Weights of a small transformer language model: rotary positions, a variant of Adam for these matrices.
Each number is 500 + 40 x the weight over its row's rms, rounded and kept within 0 to 999. Layers, rows and columns count from 0. Numbers have three digits each. The size before them is the row's rms in percent of the matrix's.

# layer 2 attention output, 384x384, rms 0.0313, rows 0-67, columns 96-191
101:456485527523466542485501422460545465502454523487507406508433553541474493507438535469506488401552546489516422576481500468479463515491477501542465472565501463511484459492458454566556500520487460479527497493451507464517507494478471474477487519453471499475464482477533535490534448442577521503
085:465497501480512536495477452497564479436500449500494463497467502582475498498431558497541546487556541502537442527541534494488441460511419509457458515479483485479522404504441455359464538540497542511492547500550566488597501427497527474502498492446499552461534473431490505529486561440494448456
102:515494484569528523469592614422530445458543565490575544554498576485497490441505477541508433564517526529454579497489444481458534510571481446559512545477499507448432551495488483544581562511536548485578496542526510518492485453500459462517500491471497488491453510528512540487464502464478498522
091:581434469568443453491527472566519520448504474463542444501485386482544480502477445493460503444513452482537518545486587504567582468465480538502444493466425445499509472392470505489468566492458421499428594439564514543547555511585504527478487504554484510565531445566471517577403483498592527529
109:467429542517476566473494483501469490498502516480511418512551395520502488546473557442476464552476543460571497504522584405479521477403526552490462440545540515502511537527432517530428522454472469490582478503443574490515524452497501556494512621509519472508489593488539432501535571499467509463
097:446424532548564420507474535463496470469499464484509440527505521498527421481497508528442493494472436544469485489503469501600565453503485428481442434497511472586502523567554483563489517456510423466480563473520454491422560521561526511529419504507520493532491531518504355550496497522577526522
098:516422446491508453559453515559475541535427493463468526467533562494489424509467509553486530481535467510550478482505531501518573450528473523498465463471426510505466546472496516457519448433539477441480443503500571455485550488549480457547464490530551573490495426498593498503469450550512537434
094:453484504604489504503474465528505541486552488518486455473511498565483502545495486440547494538539609512586530460524507499483515570494498492533501498533521531515504491437465357484465553505539496436549514528442514517504533536566447468549506474525527545503459567507528508486479571464517491469
095:522568450435548474543525528468553490406458520511443466493443545546561483631464493503452477506477491497466575474523563567508495420498408409494506428519572521416506469492523458503482525536522531458574475472445443541452491522471542523448484562447514539506522502472479457486442608433533465496
100:466456515542477503469558463455463548498496501515498506468476510429524453470448517453447476542496472470508487454526497464447482393505502457590440526496475547454488528470437594447602418460476540609496483531413496471553481500503476540501462496536503495506403528523462452454586525472446601496
091:499448502456476478546488442547521496540468458487549508573491525464478432546540493397508493510495464509469478582463547445538490460520491499451454485487508475506526529536464535460499521531525478586455489525473550543520436484480466529544524508573476481478541537501427504519491482536556510584
106:558419473543452533548533486492487452568466464446548477486447520434407450499481465587443426520487453457521480516512498482515462446459534521505469415528459509460493479515466526540539417455490514509526497527490554501547547419456474510449553472451470510487508519506495522490477486534552533490
098:400502539556565468490452512454557479437478504528479436516442500571410411485554474532474539524524501433515491472555502504490487568456550563535487483516479502468518575529479467521501480543501450552547498537454481507514535484548470538551555499529530519542543499461451446507518489523435567495
109:510490549513511568489502498495504555509514544558528510510538462485551495483510546405541525530575502571528507559536485477507487493572504451458463418507462459540485558525517526444494487473553500507479542505436517564524534446446480488522527462564513496541582486483494531475605476480503558467
093:477466440528483506501479547561520483558555541469531457502506554533508528450554526461585473509516529425654457505428527515494472524512430456524482462540481530559552482514496502475481527510459470482532491493539465422518495564545525495496526537465515473520491572542465505605521580531442495456
102:488583369447558510427544522592493526502510474622487563492379544519462535493531464455516465492441475558503465468512532418443471495478479447499558553540500439475476558537522473451533569454528507473502536498471463480509492568510564488513532508461520470540491516516475480480496525452498546500
101:507462453491472504506475489586445463580524532520500520532500529470524462484451596563411555504525493471547513464477405510408484522510561435505490489544532566572599439568473522505545451489472534598485456487483543496517429469455457544463561486525477555516433463495522501485545492556520483469
100:492491505520473566534525579494482468483446456474493495464460535551518461482589491447497454512494475520436431545583451470516556492454494500559471526466433456450523536484524559557550515522533501473502529457495442521524533452527510505489457513519468506594469553452487485525479520463490555603
103:576526449441547550500568473533538519472444499491494531434501536494477536478436556491603470494516472448500534607492511507499455477520532462494530542513499504472516587564494495420447463424471483488493448498467511483455469581535480548520436495495522421572511501582469541496495564496536469542
098:499551435489570495491539482501565433419524429550507478550449497527502478467487508512447542519490561497489473510501491550541472506509510463516549434524525420459475508446529484537418440466499565503535459508472468492462475467455545520544533479408501522444523421533474532570542485507440466502
095:457435509437487530532485498552553569509495451490541532546539436452471508523540499561391601439508477476467542533458487512556495492508539467506494511514560488534572511504497477414501496434575509525422524472424525482450497541466522483576490542487491476565459449492536486448408469534544494475
107:559552540469433480476509475461583460572518505511475449479542460467506553489488456490544457521521511432486539481513545498472491536517484502487544553447529534518507457544474517449470450555498584482499484527452554471480496511435524479552507504492455493537523502481510498378541574527463482457
099:500571493514514435456484526491583482533542527463481495537476431501474537471522499516475453543483493591567469502511528468483579478544486571562453545491547494423471522475549474479512550437482418502463576566511493436474470551466470512465419516560512446479474561609506446556505362517533558462
103:490459507449517453450495452436478467491490450510490464478554422509458581494518484451497532506497457491550586481490503532455427441501542528454518484570532486455499560475541551431534504524586478488519553545455515495485405612467404498535482425531473545442505510513477461487445500473487462421
105:491517508517491513486489436490456430494451591483488525404526519516545506536540463590536517514437447475530438437516502561480510485431491480499487545482531559502495437477506495472463486522566488520494522524549520422454540533520485424475538532575503530482501539457492527545464514509525408463
102:476544495476545488469478516579541471496409532502544498493516490526442455501502515489481528523444448439545571485382521569549505467502471441540491537488519528540457491393464502495509549559465503496536536527491506499528408503496566473564490547475541449528593471436505494512414572411493493496
101:490489530456549444512473474480505570550479492464458456471463415490475479570485532474472571518544418526462513491426499514539436458554551508506470521543504577552494449576470549542501445474495587485470522509538515461459485473439463501514497490474503503446467479499508522569537532539417502501
103:515482523604542482481465536563508476520478557499542470514514528555476568450475465418440544536492552524503571478551519543508557502525534500498501488515488470477497509453492543512488539392486483464517528424559530502500541476542512529485471467389507540479449497611526488521532542609572510525
089:558483527461581515513561465505510540569463549563495558511514423496482525535466470530512480493452530508482507513477485464572403538503448528536418454493565462507513544551492438498498523486497499510509459511443463446472469587514550523496547480499522468508473451518457500526509516522487469468
098:485522464505515546479546453533554562486517506524504505496547543479447613426528459474520506359510534497504531508471512526538580597607545455516481499476492457623502535495517482485471611532476454464513558478498514483471469534526516516500477544519485509488512451471454501544521465507565529489
099:391520461476473530486465448493488524454513561493549455464524495496423520430467469537439463502463546521462507473494527421539572505506501450474470480431544502531548495516497549512530484452490543555564521527468569491486595474621473515434557480427486532475506530503435490476464481496504526495
094:496491399542539539430434459479477469509422485444597487510480564535473481457498453544486525491497512425487507447491493431546555479516509458442493450513449455536466467542496527529527407493482468523444472463485408494456450506496493521397487499496515480514482543532532483523486450507529402515
097:457587557488495458522516505427459541508519505577504583525473510468453537476524455537567571487474555399549471487439527449497465505528514507479529471535500469434535526500551512470443498479470546470508512526453557510462492539490534521455469516538454515545523482563431460560520615461471492516
092:486497543455564504445482496400482544566477489499512481583412491557518481540513492501469430548472506533484498440481449580475460580469473439543518529494499520538467534412434538495528515485494425530498491484433495502435458527507468538516513557499528493461516454459559399497496548447472486497
097:470560516513481467506529516469438503478533483585537435520565516541525503559513480504476511506429497493444448415508473575538547450522467466502460491501557565566542510546496464540512522480526542534543448482502547478527543488507476475523525497512473498462423543482554446481470575483555486502
101:472461502486513542512410601530527499509498513488486501500495461559448494415530489510486502524503487516493439539571476496464395503488524612459529499521437484518551486466533528448447494525486521481593540498481542499542465457452455531542509533491475518484514521431533436465549561488502597496
106:486485545518490503538449503530441497515519530468528480519524469437562521592458591494499519505504548552518428507544543549531533545487428590544499414573502530469462469534466465563556468485498491535416513542454509499544502508529480498486584528485473480477485519446455506506559423482447473511
114:505474500521426495518543514542465487509526475548541558545528479432415497507465431563473501459528446509459527442478467528474521510460516522523563563542504494472436416451482528495546550553501496463601525519407446561498557547511492456552513544506500503492576430434463467501450512426419442538
107:501527545411502480478499517502507431438478461573515507547504479461496435443513420535516532515441512571526515514504500454473490539535515493409519426443477554485487513594481460523435530496457477419495471497589458539448519484550484501465449512473536472471600553540547497535476516451492477495
093:474601520466438509524526523494517487466520483476508531550560508416560525518530495536472422456492509515490529535506547578494474521575444426559445490485556511533501498544533531532468577499481512512494563444548528544494430506507456556510477529449463418564440475501534487590479542472612520456
094:468558512531556475524487488430516484495425558542470465484470547595514484483352418563480517471493464484543469480517506500525513509480525457487520431559468456546432468439573497556492530517513490484485495516511480506502460546463507483460524482486576568447502501530488491477532528486551480549
112:525499514517525528490464547558564550484502445533476562510514502469498513468559451516557541486504532573484564460389462466511557490542538532444514434532504529507554568450494436527508510488534492477551465526467420575544491482533523464499470448554558504519557572555464539463484550523409418528
089:452575469451531484491493425512486590514524523473544531441544477521520431443447527525436577471471565508558531484551525484550468555570482542528503489524508552415524524505445488480500528472531460507444519462542538469468443449533461549488478530482526448468451537549562461500494553547469551529
094:520402526463518522456462555515598521536498515534527511548543520450519534477509530452458488571502531460490526374485524517526577575591495424467517490553427536532609510542498437496452556465432529540503492467423481553438403601595510586541490567513491506543470424523541548545438601442495440467
104:564500529507515488553450499457493531487495485447525459490535476454460539483517504510462534443456492494553557525485459516451585571462500493579490494559473514481418545520431522524514501447480467468464533453493450489493505549514546505464496539559561515521531436463519439478518599501553537523
103:539517557547527512545563463476530490459519563514458528467440522479533430502519510545581507529489507486447482505577552497464565553484476510556471585458496486531476554550575544475520492510464486535531447539508452525515479485431534535490473543454597455527482526472499540486521547540463525494
096:495483490515481481533511466518507516533459437527468504514440561526444553494484455478505509512487507569449476502530528460530472539447470534504473537480529474509468533495449609507522514538509439550470467525507544535498492506484472473434501454567488512419511481471508483495527486430449520563
105:466526468472503517494458432510503531475528483515476422442538488457495479457462497506533461466556514544521493525542507513506525462481469557448532506470509512401531429544437518513490475475537496463461533473494435429489534519549518398505526486495429506474509478471513486513456471544511461529
104:444457457471477572587552500503549478488525559481559584525451531449499419486444487427512448549492477459532442535508460531457536501486410497490514387534522486524510468535532457508518475484479494435520488490474465504444501480565544513478447518534460487533460631508495520547497521463494535534
098:543539475586530472535521513485504490509463484465516548508495510516495492522441432490440518547578483398521468483541503501564499528507565498435473594499492553491498497448503501555530493486474513519492513527481541534538489453521493536454524487608574507452531569546485543527557464498537517518
092:505491474538525459477482497547526471515550501480459496448519536510484485560455489471539486511461547522503517504541455605571561513513352471525521489528563491493546476470497461534446539518512485558549512559511496557522438470505520456486526506479448503435526600502531536520553461478476498504
100:421553364465430584542537537469544515465493490469452442470502477520528476479558522542530464507552431541525547516454529548460482490559503515526473570503533494509573483557475539496536562532527575475484456512524602532487507475431420538535505546516471543454532445492523529465500467442434512457
093:502542505488474451512572481458540542488491572589465452534491448474563495523545543524527483497430580512525542528473466539449523459487484522554498527460496464509514597536504483479428496530520478535562506533503502528507540516512469496473519495507472515459506496514501484463484456572448422449
097:499424499462534413501404528497539447493545528491518443527521472388522451528498537524484548524427517551495504460535513469484496513441482535492527532496494463556522448492479480509470446454535460468497429516473533474430505551559525464519529529531526466475492605534573442444461554460513528364
095:447475463620501513487538522428471456495423515461534507446565510485483538482525544482498465482487508513435534498477576514481474484486491541437553585524458534488514468581466445473467538548484554518541515432571539449499530491505420504563500461504506382416485438523541513480485471557446565457
100:518525471547509509482530509489457529418571528538542642461511516459567453423533565515505545494589516387451528512458438626548366422516529485568527491548499450443491506465485499447440475496561494502529506477493479528480540512509516515534504428499517529469574527451438524425460544502527442558
097:528543527466420480495530473489581510467426519532490491470453424551528511479474504503561480564467439520485505504504464458473426552467496545543474579528500515492473495490478480531562424474520585447527469508502454409452523476499520534451503493475488444502518489543469500575432517408515538572
098:499533525545551469520425508527459519532488460538458461432446462546435522522428487548559466517488506445468494435482455422441475526462527479548477490511460567490528480501455582558497478536548529570430535491556533521484526451496527470487484535539492549471499566480544492457444501459406506555
110:474426522555434505444428543556451464498430479471587525536506444494432400509471387546461553514495418541487541512492475473449413508440526486475452507503502560486531487508459483450497529548501464488480484458487536528466515553486447432504480438539511520494545530481487468499438480413533478521
097:527421515510526456512492498536502545482447461443490488503521438484506460509465552532506546499443384495437531475410553509519503525438592513415528511482485513507466514481492568454533464569484544501538528479532435483477456524475500486475469488478553482586476509466509498529428492553456495465
092:579513476538514448477556524523463508553564559469503547526463497410537436547524586499526445538554494477491572483475474519453515512532499456476470474473500530524460436496479500494464447470524507596520468494518514513511464483474415489550568496470503429510460514487512581495478434558445526496
106:513499432473548529533487494442527518516493585467549533458497587498492435525519456533485573539530517526583416524466501476494546496438519534515509509534524395510520518471537460498508601469444416500533481533493495435482522449538512526530473519499499468514514477541482531569490495504467486484
110:498555558480500541550482419445473480493538521502517516502516603568481525508534495489484542468491500513508432512516451453479494522510458500478502452419436423445433459464526456549520524495495461548426457474501534574544442445480532536457423507521536511480528503507573528598523519480477482537
106:609508490507563466522462574509519549524516432512487440493595453492508564422437556496539539524445537524428520501519566524533499420534537534492516606522488469487548461434509508485453531539538461510494464511524493475533470411489505428498460476475462504474539557476455540448451477529469480498
092:559496486488517504489466504518546542536483579455453518472499546475520489497469510507469517545588484443497428584508483517516448540394510532481497476548470557486562576467581473559535490503540607517424596550565460478474512533486480551537519395558463487487496481586524490523498487468474521574
109:519482484495542559500488535537464510430558503519532517537529523510509468509567499472491450410488536487494427498509491481516537425533527515432490442510500529511540600498551413517418531473509515529477484559448579506478521442510453503497555480528478547457537558511504490499447479453487465466
097:540606551428534500540472439408484511439499419559536486449533504515473522439437474547482519378579470485489516536477510502572446521528574527486500487487469561501480502507555560553499464503556516534395508463466485370460476535370463558476495468518512509436480455522516523539501474515482587499
101:521499480425452513530496549450555499495503496489469458559437482461522517479557549507446459499443582500547552534487528492484508537523470530572491557530539451412496474528589538396468562477519505532404501520506490520544475453468480519517495517474527470498450554556514473519572553561482535552